Weights of a small GPT-style language model, trained from scratch on English Wikipedia: 5 heads of 32 (1 for keys and values), 4.12M parameters.
Each number is 128 + 32 x the weight over the matrix's rms, rounded and kept within 0 to 255. Layers, rows and columns count from 0.

# layer 2 MLP gate, 448x160, rms 0.102, rows 156-318, columns 80-119
[[105 153 164 165 153 112 157  63 111  95  56 110 186  93 169 132 117 176 189  68 179 106 109 144 140  63 146  83 171 153 181 112 114 114 120 116 135  88 146 145]
 [139  88 146 161 157 110  89 169 135 107  77  83 184  77 125 126 100  88 121 102 166 138 137 112 202 143 123 138  84 162 122 153  83 184 177 114 108 114 172  49]
 [120 118  98  44 154 148 188 120 166  79  65 123 161 141 127 165 152 135 153  89 101 108 181  93  87 107 133 122 121 165  90 185  35  66  81 162 140 132 176 124]
 [114 142 110 128  99  92  80  87 154 102  98  97 112  57 143 107  65 119  81  87 246 128  69 133 140 124  79  98 177  88 129 117  83 167  85 129 149  93 127  90]
 [ 94 185 100 116 133 108 114 196 135  48 142 151 139  80 194  59  94  78 104 105 126 113  67 159 120 111 130 113 144 128  76 153  71  99 174  63  77 125 139 108]
 [147 161 158 143 175 129 138 124 155 169 166  93 134 140 139  92  46 116 155 140 171 125 117 135 133  77  97  95  86  90 163 121  68 108 125 146 136 156  98 174]
 [144 124  87 177  68 139 105 154  99 142 108 106  93 110 164 120 140 142 134 133 208 165 118  46 112 103  75 153 138 142  78 149 141  91 136 116 107 168 133 151]
 [132 158 130 121 119  94  93 157 136 116 101 136 131  93 138 111 133 159  61  79 150 158 103 108 154 120 153  84 109 121 163 103 154 144 107  66 118 108 122  97]
 [144 138 130 132 117 120  91  72 160 128 177 109 104 119 149 134  12  86 134 165 187 137 134 123 161 125 144 118  97 139 124 148 144  98  48  57 115 115 144 112]
 [110 158 115 114 142 109 137 125 130 151 134 116 136 103 110 138 145 105 146 158  99 147 155 145 104 119 105 157 100 145 142 145 123 107  36 118  99 138 165 143]
 [145 115 143  77 137  59  93 111 155 105 164 151 157  44 181 141 163 175  73 122 186 185 140  92 102 128  54 117 231 157 124 148  44  95 135 157 211 130 101 132]
 [140 118 118  96 140 184 149  35 157 118 108  84 156 107 124 151 132 128 156 174 116 123 108 112 137 113 131 174 120 184 132 193  56 168 136 150 136 115 129 142]
 [175 164 128 133 115  86 203 114 158 121  75 131 175  85 115 138 197 100 185 123 162 117 110  81 150 122 120 128  89 133 164 139 141  86 156 112 123 151 168  97]
 [142 130 130 105 157 152 121 102 110 126 116  94 107 125 155  91 148 112 126 155 118 140   0 144 117 132 154 120 128 136 122 133  93 142 123 110 114 133 185 106]
 [139  92 112 130 100  81 160 137 107 126  88 115 162 136 125 162 165 108  82 190  98 133 125 153 131 101 181 119 110 126 101 113  97 145 144  91 145 121 187 127]
 [137 136  98 198 223 116 120 126 190 136  95  86 164 120  97 168 119  95 158  93 129 132 102 115 141  72 121  96 125 126 130 119  89 186 151 147 149 148 163 129]
 [156 144 112 146 147  80 140 173 153 144  81  95 173  91 124 154 211  97 127 171 180  72 119  93 111 107  75 159 122 183 163 145 117 121 125 123 144 174  78 113]
 [144 109 108 138 142 123 100 132 134  81 129  77  99  74 118 131 128 125 129 125 121 149  97 113  89 144 110 136 143 194 146 116 143  84 125 141 177 118 115 149]
 [161 205 119 116 115 183 141 117  60 146 175 163 179 118 109 117 171  20 124 138 108 163  83 168 105  75 176 144 143 132 143  79 108  99  95 154 137  86 112 156]
 [111  90 164 120 150 117 113 116 138 123  93 120 114 109 124 141  78  72 140 182 129 153 112  63 163  94 121 166 155 124 144 181  63 101 118 176 127 128  91  88]
 [145 106 102 156  81 135 162 117  89 115 114 115 140 119  99 180 174 110 158 113 125 120 122 122  98 137 154 120 116 149 161 179 103  98 156 128 155 140 123 138]
 [ 98 112  89 159  99 120  92 164 127  80 114 103 125 130  93 142 138 110 132  89 154 125 130 118 102 108 102 126 151 106  90 159 124 140 101 124 124 145 107 121]
 [ 51  94 136 128 129 131 132 150 135  84 146 168  84 132  90 142  83 147 141 148 111  91 112 163 124  76 160 112 171 162 122 167  92 101 122 111 179 168  92 126]
 [122 119 137 169 166 121 199 165 150  99  97 152  85 127 169 204 109 134 167  54  88 151 156 128 121 193 111  99  90 126 195 155  70  98 106 106 175 166 119  93]
 [148 150 148 152 102 122  88  85 101 139 126 132 163 126 110 118  75  88 120 141 131 141  95  99 104 121 156  30 118 154 119  98 109 157 109 129  91 103 114 125]
 [ 86 180 114  94 115 140 125 109 103 101 108 128 128 175 100 116 125 133 137  86 127 133 147  96 102 139 216 132 133 221 123 123 128 121 130  64 144 122  82  93]
 [ 86 175 115 133 145 109 157 121 132 155  96  71 170 109  95 134 159  75 163 110 177 155  94 112 161 102 112 117 111 164 122 155  97 117  84 172 132 102 156 136]
 [109 153 111 147 130 103  97 108 112  87 115 153 118  61 129 157 177  85 112 130 128 116 120 101 125 185 169 188 167 159 198 129  81 197 146 162 129 110 110 134]
 [146 166 137 131 135 148 211 148 135 142 130  95 176 128 129  89 160 129 159 166 146 179 120 119  93 167 127  98 139 151 139 146  94  94  88 138 150 139 149 129]
 [ 98 139 144 183 162 133 105 174  80 105 128 137  43  57 119 152  85 107 209 204 141 132 139 125 137  94 124 146 124 113 137 112 170  78 165 149 170 100 119 121]
 [104 128 129 139 101 168 143  92 142 107 160 130 133  83 115 119 180 176 179 166 193 142 116  47 145  73 159  87 109 128 154 141 123  48 127 116  64  69 140 130]
 [ 89 111  95 131 180  92  71 160 179  93  61 124 163 113 141 136 106 137  94  99 161 147 125  65 193 102 118 167 133 168  98 159 105 143 178 137 155  94 102 131]
 [ 95 157 127 188 144 117 111  97 143  86 145 132 135 137 116  75 115  89 172 126 101 136 116 121 125 163  65 146  90 124 157 130 133  98  98 141 156 142 184 146]
 [141 139 121  90 122 115 152 170 128 121 137 120 134 164 137 153 102 114 113 132 112 222 136  83 199 132 130 136 157 132 140 133 136 104 145 188  98 140 159 116]
 [101 123 118 116 118 162 162 182 161  95 150 120  94 123 100 102  88  97 131 118 193  88  80  99 141 110 116 179 124 176  94 151 111 136 148 144 204 134 168 104]
 [136  82 134 174  81 129 147 117 102 124 126 102  81  87 169 145 110 126  98 128 193 121 123 146 107  93 191 144  91 136 186 132  90 117  91 118 122 117 149  99]
 [172 127 146 111 129 133 128 100 128 145 159 134 104 171 172  93 125 143 112 140  96  85 149 129 122 144  85 160 130 149 127 124  96 116 120 122  90 162 104 143]
 [146 152 128 113 147  92 174 126  92 104 119 142 192 131 152 124 154 144 108 188 122 169 125 160 138 139 111  94 100 100 156 131 104  90 156 177  99 115 190 143]
 [126 173 107 111 204 119 180  98 133 125 108 128 114 100 129 120 139 181 146 158 125 105  95 126  93 114 110  82 152 140  95 127 103  67  80 116  95 115 111 154]
 [ 58 131 131 134 117 104 124 117  77  95 104  46 124 116 173  96 123 109 161 141 255 147  41  78 120 163 158 164 118 158 122 195 135 155 141 153  88  96 182  78]
 [167 107 149 117  88 116 128 120 149 139  93 144 106 113  93  70 119  84 140 122 194 136 103  99 181 159  97  51  83  97 140  58  64 116  59 184 142  63 170 135]
 [113 156 156  90 137  72 158  94 125 113 126 108 150 125 120 139 118 154  95  89 120 225 154  84 168 141 183 135 167 124 106  72  83 138 130 178 135 121 129  59]
 [129  92 125  87 121  56 178 106 132  93  51 135 169 176 140 202  99 112 123 162 145 106 143 113 107  91 109 130 144 116 199 104 130 134  67 122 122 107 146 102]
 [ 70 154 135 151 119 130 144  78  38 116 146 147 120 124 129 129 101  71  69 123 141 123 126 159 165  75 119  88 133  49  71 122  73 129  98 147 104 106  92 123]
 [167 152 123 123 171  96 184 124 102 114 117  84 136 111 139 148 176 177  71 113 108 170 106  81 211  80 144 121 134 130 182 109 147 129 123 148 130 184 158 134]
 [ 87 120 134 119 170  73  77 139  73 116  64 172 103 141  59 108 174 184 124 147 104 118  99 166 139  61 118 167 127 116 121 109  95 104  60  88  93  96 129  90]
 [169 121 144  74  91  99 144 119 124 140 113 133 133 132 167 156 139 117 123 153 111 124 143 104 129 113  55  79 166 129 144 122 122 124 173 151 145 123 129  82]
 [ 64  89 114 161 135  69 114 126 156  98 132 107 119 135 147 147  97 131 125 131 127 114 125 110 136 111 148  98 138 100 143 187  96 119 158 145 144 114 121 136]
 [ 76 162 154 164 128 168 110 151 148  83 132 217  94  94 109 107 159 138  86   4  96  98 152 153 125  80  87  87 142 121  81 126 160 118 142  82 181 167 112  82]
 [127  59 151 125 173 115 102 139 125 177 128 149 132 167 130 135 101  94 218 141 146 141 128  93 112 109 143  82 154 146  82 135 125  67 158 117 116 114 119  77]
 [156 180 224 135 130 120 135 116 131 103 146 126 108 137 162  99 146 146 166 129 151 105  94 121 136 139 146 140 128 132 119 158 105 138 131 108  93 129 156 138]
 [139 141 111 145 155 129  63 131 133  71 138  95 143  84 131 123 110 106 125  44 166 101 121 143 178 128 115 108  56 175 126 147 123 152 183 129  87  65 168  79]
 [131  99  98 153 137 127 123  92 181 122  93  80 171  95 104 138 147 110 139 111 158 121  96 101 207 109 143 137 156 126 146 159 124 203 120 187 147 154 131 116]
 [165 196 143 107 148 121 116 165 126 129 141  66 125 148 100  95 100 153 164  88  95 121  59  99 115 103 147 104 148 162 124 120 118  96 115 101  89  82 105 147]
 [137 140 137  76 132 160 150 126 129 132 126 141 145 101 138 136 164 126 148 161 106 104 117 135 124 101 128 104 102 216  82 154 182  64  98 111 124 132 148 115]
 [134 165 122 179  94 110  90 138 177  91 170 114  82 139 127  93 113 164 119 142 143 117  97 169 156 103 105 161 123  83  83 172 106 145 194 124 170 118  53  98]
 [104 168 143  93 153 150  99  53 171 114 110 120 115 133 110 124 115 111 191 107 112  89 106  82 212 113 153 161 126  92 171 143  92 112 160 109 156 119 140 171]
 [137 161 137 109 161 146 121 133 201  79  83 132 110 102 178  99  80 128  93 107 211 155  76  69 130 174  86 162 104 150 110  76  73 140 105 114 114 124 137 124]
 [132  85 140 116 176  63 167 121 123  87 109 147 148  65 118 102 133 148 193 109 119 127  66 103 127 119  97 122 135 108 129 151 108 133 187 139 237 168 153  63]
 [ 93  89 170 141  78  59 121  99 149 131 148 170 191  97 175  80  85 104 148 131 149 131  99  94 125 134 129  51 163 132 131  69 112  96 127 107 197 145 109 140]
 [ 89 115 118 117 188  99  76  82 117 162 167  46 209  60 156 141 155  72  34 132 146 124 115 124 103 115 128 172 140  92 141 140 131 189 169 151 179 114 159 127]
 [114 152 109 102 132  67  78 145 172 166 145 116 137 109 112 155  60 117 136 147 149 123 114 138 107 161 139 135 115  88 124 166  62  24 130 141 197 141 139 101]
 [115 144 119  64 172  80 101 109 189 100 164 123 103  72 154 114 126 120 115 132 162 150  93 178 128 108 107 132 151 184  81 133 117 121 145 108 147  97 167  63]
 [138 141 105 167 138 140 154 186 163 121 151 150 137  87 105 137 167 112  91 127 141 141 141 145 101 129 139 162  97  98 101  93  92 138 141 105 137 123 112 120]
 [177 131 135 145  86 147 164 143 107 127  71  92 103 166 128 104 111 125 100 128  98  88 113  77 136 165 178 148 108 176  95 165 104  72 121 114  93 133 122 124]
 [ 84 177 114 139 150 113 128 114 129 148 121 107 152 130 101 146 183 128 165 152  89  96 104 142 126  86 135 112 129  39 134 130 131 171 176 148  99  57 167  66]
 [ 83 121 105 106 168  84 133  94  94 112 102 144 143 128 130  93 139 137 121 162 117 146 106 112  73  93 139  78 197 173 113  78 133 135 154 138 152 114 120 117]
 [138 124 138 142 167 160 122 131 157  89 108 106 133 143 102 154 109 125 117 145 197 168 118 124  77 155 135 105 123 104 133 110 138 146 133 104 111 104 167 151]
 [115 145 112 129 136  95 123 122  97 123 127  92 132  96 129 137 106 124 127  95 160  75 128 159 166 199 191 113 114 106 106 119 132 107 202  85 125 165 151 112]
 [108 102 148 108 168 168 160 153 140  95 139 182 122  85 138 160  86  69 158 149 143 160  88  93 148 121  78 141  93  90 101  88 112 120 194 106 110  90 140 106]
 [ 68 150 135 164 102 122 149 109  84 104 152 118 131 137 106 122 130 139 100 198 130 119 111 155 102 139 149 101 153 135 100 112 129 142  72 103 148  68 166 118]
 [113 130 121  88  72 165 176 101 103 138 132 122 141 201 112 137 107 184 114 116 128  81 120  82 130 129 148 148  98 135 132 149  82 133  95  87  97 119 146 108]
 [ 91  75 141 132 137 143 123 152 190 103 128 128 103  78 168  93 111 138 134 118  85 153 122 137 129 131  85 132 127 104 144 126  83 127 152 182 160 122 127 117]
 [160 138 147 185 136 172  90 176 134 136 127  35 103 127 133 134 115  66  95 157 151 104 118 106  82 129 168 117 169 150 102 132 121 156 114 110 120 126  86 145]
 [106 148 104 109 108 133  98  92 105 110 116 143 128 116 189 107 123 106 116 105 186 123  73 108 159 144  99 181 141 197  86 136 110 133 126 109 144 172 224 134]
 [ 99 167 138  81 112  51 134 133 131 100  56 158 144 148  92 153 122 112 163  91 140  99  33  73 100  99 117 149 123 154  71 158 129 134 123  98  82  73 112 114]
 [138 200  97  85 103 147 106 118 143 148 133 113 111 156 147 149 126 128 132 150 115 162 147  78 147  93 130 168  74 100 141 176  99  86  89 112  94  98 163 128]
 [150 105  89 153 145 146  92 147 109  54 168 139 196 100  95 171 143  86 104 161 127  81 155 124 120  96 112  94  50 115  99 114 100 103  97  80 172 135 152  93]
 [143 173 146 122 148 155 186 131  93 106 156 104 100 148  98 110 111 125 108 152 137 104  99 187  98 143 162 115 122  92 128 119 133  90 145 116  76 114 144 156]
 [128  94 106 247 119 132 174 127 202 101 147 133 150  85  95 161 141  82 109 139 159  76 141  47 146 122 170  86  78 154 136 185 126 175 151 141 140 123 166  81]
 [135 204 122 155 164 130 142 206 159 129 116 112  95 114  82 113 133  81 175 114 136 208 117 148 188 149 142 131 101 125 127  72 115  82 125 123 102 102 204  97]
 [ 79 173 127  96  55 110 109  77 125 134 198  95 170 163 151 142 127 120 131  78 228 136 139 137 114 144 163 126 142 126  87 128 156 145  95 142  88 132 167  37]
 [123  72  49 142 125 126 115 101 119 142 135  84 122 112 111  92 121 106 102 145 125 140   0 145 148 133 125 128 135 136 142 142 115 143 119 140 176 111 130 113]
 [126 108 112 153  88  75 181 119  77 106 100 151 195  26 152 127 125 156 115 131 137 106 132 127 177 118 165 176 162 125  84 111 166 186 151 150 123 129 124 161]
 [ 86 126 123 170 143 148 116 130 155 100 151  68 123  93 131 138 161 102 148  79 122 114 113 131  97  67 118 147  95 176 151 167 144 169 133 119 157 140 178  45]
 [ 73 178 137 145 137 129 109  53 100 105 109 120 147 112 157 151  43  80 167 144 114 182  97 144 109 150  87 180 145 120  86 112 124 165 141 160 147  90 145  85]
 [161 158 127 151 157  95  71 213 200 126 118  90 117 115 152 172 176 135  98 124 105 166 150  63 170 130 107 177 131 182 123 124 110 119 115 147 173 147  71 128]
 [146 177 188 121 154 112 111 122 175 114 130 165 110 118 129 114 102 110 124 126 172  95  86 124 119 104 121 143 158 168  80  81 131 147 104  71 102 105 152 108]
 [112  95 106 135  60  99 110  87 179 104 150 127 121 168 141 136 120 101 125 137 114 113 167 134 183  69 102 134 146 166  95 143 153 115 137  87 136  88 130  88]
 [145  87  41 125 145 138 130 113 135 161 126 169 117 112 132 117 107 133 113 126 120 123  96 143 134  99 116 104 110 158 136 101 133 126 140 123 161 113 120 104]
 [114 135 146 126 115  33 117 106 183 127 153  96 147 144 105  95  32 153 183 186 199 191  97 138 159 105 138  79 127  80 111 123 123 131 135 105 123  84 132 149]
 [108 140 153 151  84 133 124 124 107 167 169 141 112 110  98 124 112 136 108  66 158 112 137  49  51 135 131 121 141 195 120 137 102 188  97 112  97  84 179 104]
 [ 55 121 116 100  99 120  50 145 102 103 186 112 114 135 178 106 136  98 107 147 159 160 100 135  81 125 114 167 152 156 134 149 161 177 121 178 147 160 159 165]
 [ 95 125 142 125  83 126 187  98  96 148 137 111  36  95 125 130 113 107 141 100 152 102 107 140 138 128 140 139  86 173 180 104 139 137 124  97 112  76 163  65]
 [175 159 159 132 194  64 132 133 126 175 118 169 116  84 150 105 191 113 133 122 187  47  58 103 179  85 116 114 188 167 153 117  47 151 131 124 111 107 138  92]
 [133 148  98 120  96 108 166  81 119 168 168  53 179 157 124 149 164 129  71 101 157 117  76  92 144 104 163  84 168 139 115 159 116 123 163  95  82 129 184 148]
 [120 134 143 108 131 132 111 141 127 157 133 136 133 125 171 101  91 169 116 139 139 132 124 150 168 145 156  89  73 153 128  91 100 142 144  82 124 116 127  95]
 [ 93 128 138 174 183 123 178 126 114 119 173 122 163 117  97 163 159 104 129 184 101 128 113 106  69  89 141 103  95 182 113 132 113 172 128 153 124  67 197 154]
 [108 131 152 135 161 154 108 121 102 109  88  94 108 190 126  58 184 111  71 107 153 152   7  99 110 118 160 153 161 180 153 105  91 125  87 139 142 146  97 141]
 [143  74 112 124 136 125 166 150 117 117 180  69 167  84  59 118 148  80 101  85 160  90 149 122 156 144  96 101 138 162 175 140  78 133 115 141 136  97 160  87]
 [108 148  62  90 177  51 129 159 135 109 138  87 118 116 152 119 103 133 154 163 105 117  56 115 170 108 115 161 120  90  78 184  92 132 113 113 112  67 151 160]
 [175 142 120 117 233 170 117 158 132 114  96 115 131 169 138 121 121  64 127 141 166 121 120 118 136 124 131 116 148 164 156 117  59  90 165 122 161 109 141  28]
 [ 49 110 141 150 115 145 139 108 164 123 122  71 169 147 150  86 120  52 154  66 197 160  66  83 127 121  86 171 123 131 122 179  93 140 111 141 132 117 120  84]
 [149 197 145 121 150 106 152 142 126  92  93 113 128  93 161 143 105 180 141 152 101 149 124 140 120  90 135 156 103 103 166 105 126 141 120 174 146 138 147 127]
 [111  76 153 150 176 124 161  84 111 181 154 154 227 144 160 146 142 112 175 107 158 111 137 121 101 121 142 144 116 190 164 125 110 170 124 185 132  68 108 127]
 [134  97 124  96 142 159 183 100 197 108 165  70 141 174 154 117 111 121 100  49 133  91 106 107 171 150 131 137 135 142 149 124  54 133 128 174  85 185 150 148]
 [154 145 155 117 151 126 114 132 154 178 105 134  64  97 133 125 116  89 127 151 108 104 117 176 122  87 127 148 148 130 141  85 111 135  92  79 165 125 170 133]
 [153 147 142 151 136 113 123 151 156 177 146 135 121 125  93 142 198 156 155 126 147 145 122 149 120  95 104  77 186 191 121  93 129  51  74 137 123  96 107 110]
 [125 118 100  51 113 135 147 112 182  98 201 163 166  96 157 127  93  97 134 105 111 123 129 167 138 144 109 156 150 132  80 113 142 158 121 120 135 116 143  94]
 [ 79 156 148 115 105  73 149  62 176 142 116  87 104 116 110 169  82 149 185 106 107 167 100 124 162 184 162 118 187 110  79 158 119 110 111  85 149 150 153 157]
 [166 115 117 122 129 151 175 141  83 150  75 135 171  76 122 126  58 165 125 163 159 156 110 164 155 156 103 114  96 128 128 105 151 156  87 165 140 138 171 112]
 [145 121 129 111 191 137 139 102 135 178 130 160 207 116 127 132 139 131 185 154 120 134 133 104 161  67  75  93 116 143 136 114 117 234 148 114  99 140 141 114]
 [132 168  98 160 154 107 129 179 136 145  75 141 164 141 168 136 161 153 195 166 151 194 144  89  95 154  78 134 122 156 120 136 102 126 185 142 132 174  91 130]
 [122 135 141 109 147 118 136 134 113  86 187 142 147 120 126 187 154  88 165 129 175 143 110 110 103 133 140 119 106 156 185 117  74 100 138 163 129 156 193  76]
 [126 129 126  12 136 132 155 128 139 109 125 130 135 168  66 141 157  83 142 127 176 119 122  98 151  95  78 123 119 116 144  98 148 125 134 126 113  78 173  92]
 [110 147 139 166 173 111  69  80 132 125 192 108 136 138 180 146 100 140 186 165 131 126 134  44  98 121 126 165 135 124 151 144  70 118  97 150 184 132 174 131]
 [ 61 140 124 151 144  85 102  66 184 118 141  75 192 115 139 151 100  88 172  77 108 132  78 103 101 149 103 141 119  94  95 110 116 127 171 178 160 137 168 160]
 [170 138 146 149  73 121 189  52 136  91 118 129 189 119 177 137 122 136 155 148  90 130 135 125  93  90 121  95  76 125 141 100 143 119  96  54 149 111 148 128]
 [101 149 139  96 155 127 150 134 153 100 132 174  63 153  53 142 100 113 156  75 221 112  79 115 139 174 106  98 151 133 121 120  76 129  40  80  68 130 121 149]
 [106 153 120 196 147 126 174  86  83 133  80 154 138 115 135 219 149 130 159 127 112 103 172 115 182 175 142  95 107  67 142  92 118 139  65 121 164 115 157  61]
 [172 181 107 136 106  79 115 143 146  79 152  78 144  61  78 105  95 143 134 101 147 125 126  72 126  88 159 113 111 148 123 114 151 105 139  87  98 118 134 134]
 [133 153 123 107 131 112 117 115 130  80 106  78 151 138  64 101 112  90 155 130 172 180 104 137 159  40  78  91  88 118 118 142  96 130  98  52 149 109 143 153]
 [105 122  94 146  66 165 155  76 129 198  71 136 167  90 171 132  83 171 139  89  83 117 133  60 143 104 198 171 122 100 120 100 111 119 164 129 155 167  96 163]
 [107 147 133 140  96 124 138  75 205 157 133  66 222 142 145  85  91 118 140 122 165 206  62  55 157  69 133 135 136 120 117 148 127 156 123 171 124 124 114 127]
 [143 124 170 125 197 113  99 115 121 131 132 111 125 103 135  92  85  79 137 151 177 135  63 163 162  79 111 150 194 116  82 124  85  78  44  41 145  86 141 132]
 [100 144 193 153  91 101 114 170 111 135 146 158 162 114 117 136 150 130 150 114 121 174 124 107 146 164  90 102 128 159 119 126 115  87 184  68 163 126  94 146]
 [134 201 130 100  87 100 152  82  92  95 162 118 105 161 153 127 112  95  79 138 143  95 112 103 109 140 108 102 139 148  96  97 111 119 127  92 107 187 109 149]
 [148 136 140  94 153 184 200  95 148  95  94 124 124 138 131 138  97 149 121 124 125 141 128  72 147 114 104  53 139 104 119 110  94 103  95  79 154 132 152  99]
 [194 204 161  93 117 117 181  93  85 160 148 127 144 118  95 130 121  72 109 134 124 202 136 190 139  69 147  50 125 157 121  97 109 131  89 127 129 110 128 126]
 [148 126 178  69 105  90 151 107 104 131 139 186 141 160 152 133 105 134  87  74  95 108 150  79 127  66 151 157 128  89 148  78 107  95  76  96  66 135  98  82]
 [ 62 129  95 140 171 137 107 103  88  87 160 142  80 131 106 183 155 120 116 102  59 109 143 122 130 160 140 113  89  93 118 151 117 132 127 160 171 166 117 154]
 [150  95 138 151 122  74 159 176 161 106 138 158 136  59 180 117 171  65 166 150 142 127 126 118 132 153 194 119 151 110 151 114 147  94 140 192 136 168 146 117]
 [138 124 119 147 210 131 164 117 101  86 105 114 179 105 192 122  96 102  82 123 147 113 120 100 145 120 138 174 163 141  98 157  94 146 168 154 106 165 120 136]
 [ 64 155 145  67 151 131 145 140 170 119 117 103 158 138 153 104 125 167 139 116 141 112 109  97 192 140 143  88 125 136 179 127  97  91 114 107  88  77 160 109]
 [123 139  99 183 133 103 118  94  94 134 146 119 126 160 102 190 163  87 174 250 132 151 154 137 101 176 118 101 118 174 137 151  93 137 157 138 111  49 143  63]
 [149 134 143 113 125  80 113 102 116 103 181 150 132 122 108 120 109 171  77 142 115 153  96  97 141 120 115 123 100  67 118 109 120 113  71 133 146  87 142 127]
 [196 136 159 168 165 148 154 104 120 148 153 107 108  86 151  69 118  97  70 184  96 127 137 158  88 122 149  78 137 158 174 131 120 113  77 131 120 137 173  98]
 [146  99 138 157 163  55  97 122 162 149 143  99 140 125 152  86  95 103 221  95 188 133  71  75 128 133 125 117  85  73 113 134 112 152 162 127 131 131 156  92]
 [175 155 100 123 155 140 142 108  95 123  99 108 100 140 112  81 162 113 101 119 114  91 118 103 114 124 131 104 168 141 129 173  88 112 119 152 129 115 189 176]
 [ 99 100  97 108 106  86 169 103 145 157 137 107 131 118 170 147  76 163 207 119 139 136  70 148 138 131 144  47 183 141  87 108  98 105  97  83 146 147  50  97]
 [ 92 113  81 113 118  81  66 124 147 135 100  83 126  55 121 165 167 124 132 119 205 106 112  98 139 109 120 101  96 157 202 174 119 210 161 152 130 180 152  67]
 [166 114 118 155  98 114 142 129 133 113 152 128 150 147  91 127 133 109 169 144 141 130 126 192 155 135 124 102 120 136 132 108 141  96 195 192 158 138 108  88]
 [ 94 117 125 182 154  90 114  83 152 133 122 125  90 132 132 124 126  73 130  69 182 123 147 107  99 180  71 117 107  92 188  90 139 207 123 115 146 101 123 161]
 [124 179 132  83 125  96 128 158 149 131 100 172 206 159 134  70 145 154 107  59 152 120 107  81 156  89 138 141 152 181 131 107 133  90 119 176 131 163  70 133]
 [129 112 116 150 138 115 159  91 179  93  65 148 171 171 143 132 164 170 190  85 146 119 113  82 144  99 104 114 130 178 152 120 145 151 134 103 155 155 124 133]
 [147 144  79  69 179 167 134 105 130 116 121 123 122 116 197 179 165 139 109 132 129 110 156 112 162 153  88 165  99  72 155 147  58 122 177 198  67 130 123 155]
 [128  95 165  69 130 126 142  97  93 119 141  72  86  58 146 114 121  92 148 169 149 117 134 113 121 149 183 142 153 135  93 115 160 186 135  85 138 122  86 167]
 [112 188 120 141 131 132 161  55  84 125 143  47 160 110 146  88 136  91  89 115 161 146  91 136 168 163 133 160 117 141 129  78 103 177 124 121  79 141 168 133]
 [125  94 123 150 147 185 142  27  86 124 124 143 104 121  75 182 120 111 189 126 176  76 129 147 139 162 146 111 137 102 176 113  85 110 136 155 166  82  88 100]
 [168 161 148 132 175 134 122 118 129 176 156 116 149 120  90  94 119  30 173 134 161  95  90 167 145 127  86 126 156 100 157 121  69 139  75 170 124 133 159  52]
 [123 133 123 117 112 137 122 152 180 157 135  80 157 172 181 111  94 143 115 136 185 181 118 192 109 135 128 178 120 179  97 194 124  91 108 164  91 150 128 117]
 [104 108 164 110 169 113  83 136 119  75 151 154  94  88 146 107  76 146 141 127 162 166 108  95 179 151  52 152 155 117  67 149 172 102 124 147 132  95 130 137]
 [142  92 160 178 162 166 128 132 125 125 214 104 102  23 147  40 109 132 135 156 100 138 143 119 217 144 112 114 163  37  44 128 125 110 155  57 136 152 170 128]
 [ 86 132 150 143  97 115 109  51 137 134 149 132 106  86  82 148 108 129 125 167 170 129 137 144 146  49 109 147 135 133 132  57 113 110 101 132 104  91 125  96]
 [174  76  92 130 159  85 186 181 182  81  83 122 128  85 103 153 143  80 127 118 217  82 117  83  86 142  98  73  94 123 109 147 155  86 154 158 186 145 164 115]
 [134  88 114 169 171 117 174 131 156 111 102 119 154  77  99 132 138 134 167 109 149 133  93 109 123 129 113 140 100 144 122 153 122  94 188 164 162 175 100 102]
 [112 143 111 122 106 153 180 147  78 112 153  94 159 127 113  95 150  86 157 122 117 173 116 118 134 138  63  91 161 192 151 101 106 127  80 152 133 163 130  87]
 [150 132 140 120 148 149  87 131 134  99 169  97 136 129 132 122  97 102 126 112 134 185  95 154 186 135 128 179 113 155 125  97 195 131 151 123 115 115 132  95]
 [ 96 130 150 186  97 164 196 152 229  97 147 144 139 135  60 115 120  84 186 147 175 156 120  77 114 171  49  87  76  73 150 115 139 148 147  71 162 119 130 146]
 [159 130 132 162 175 151 150 124 116 109 141 159 160 137 185 109  78 141 146 101 160  93 110  92 149 211 100  93  91 169 107 151 112 141  68  80 117  79 147 145]
 [ 68  89  81 122  91 165  69 129 151  75  96  66 154 144 107 144 149  75 110  66 153  92 143 120 105  76 128  95  96 150 184 186 115 134 111 100  83 110  71 104]
 [108 142  60 149 163  67 132 181 122 149 106  81 102 158 109 106 127 144 199 146 133 125  79 134 135 136 102 119 134  69 148 199 117 112 146 186 115 146 169 120]
 [134 173 175  92 158 161 105  57 166 132 117 157 173  96 135 119 113 156 185 161 166 184 109 164 155 132 151  77 109 135 100  99 142  45  92 119 141  81  70 139]]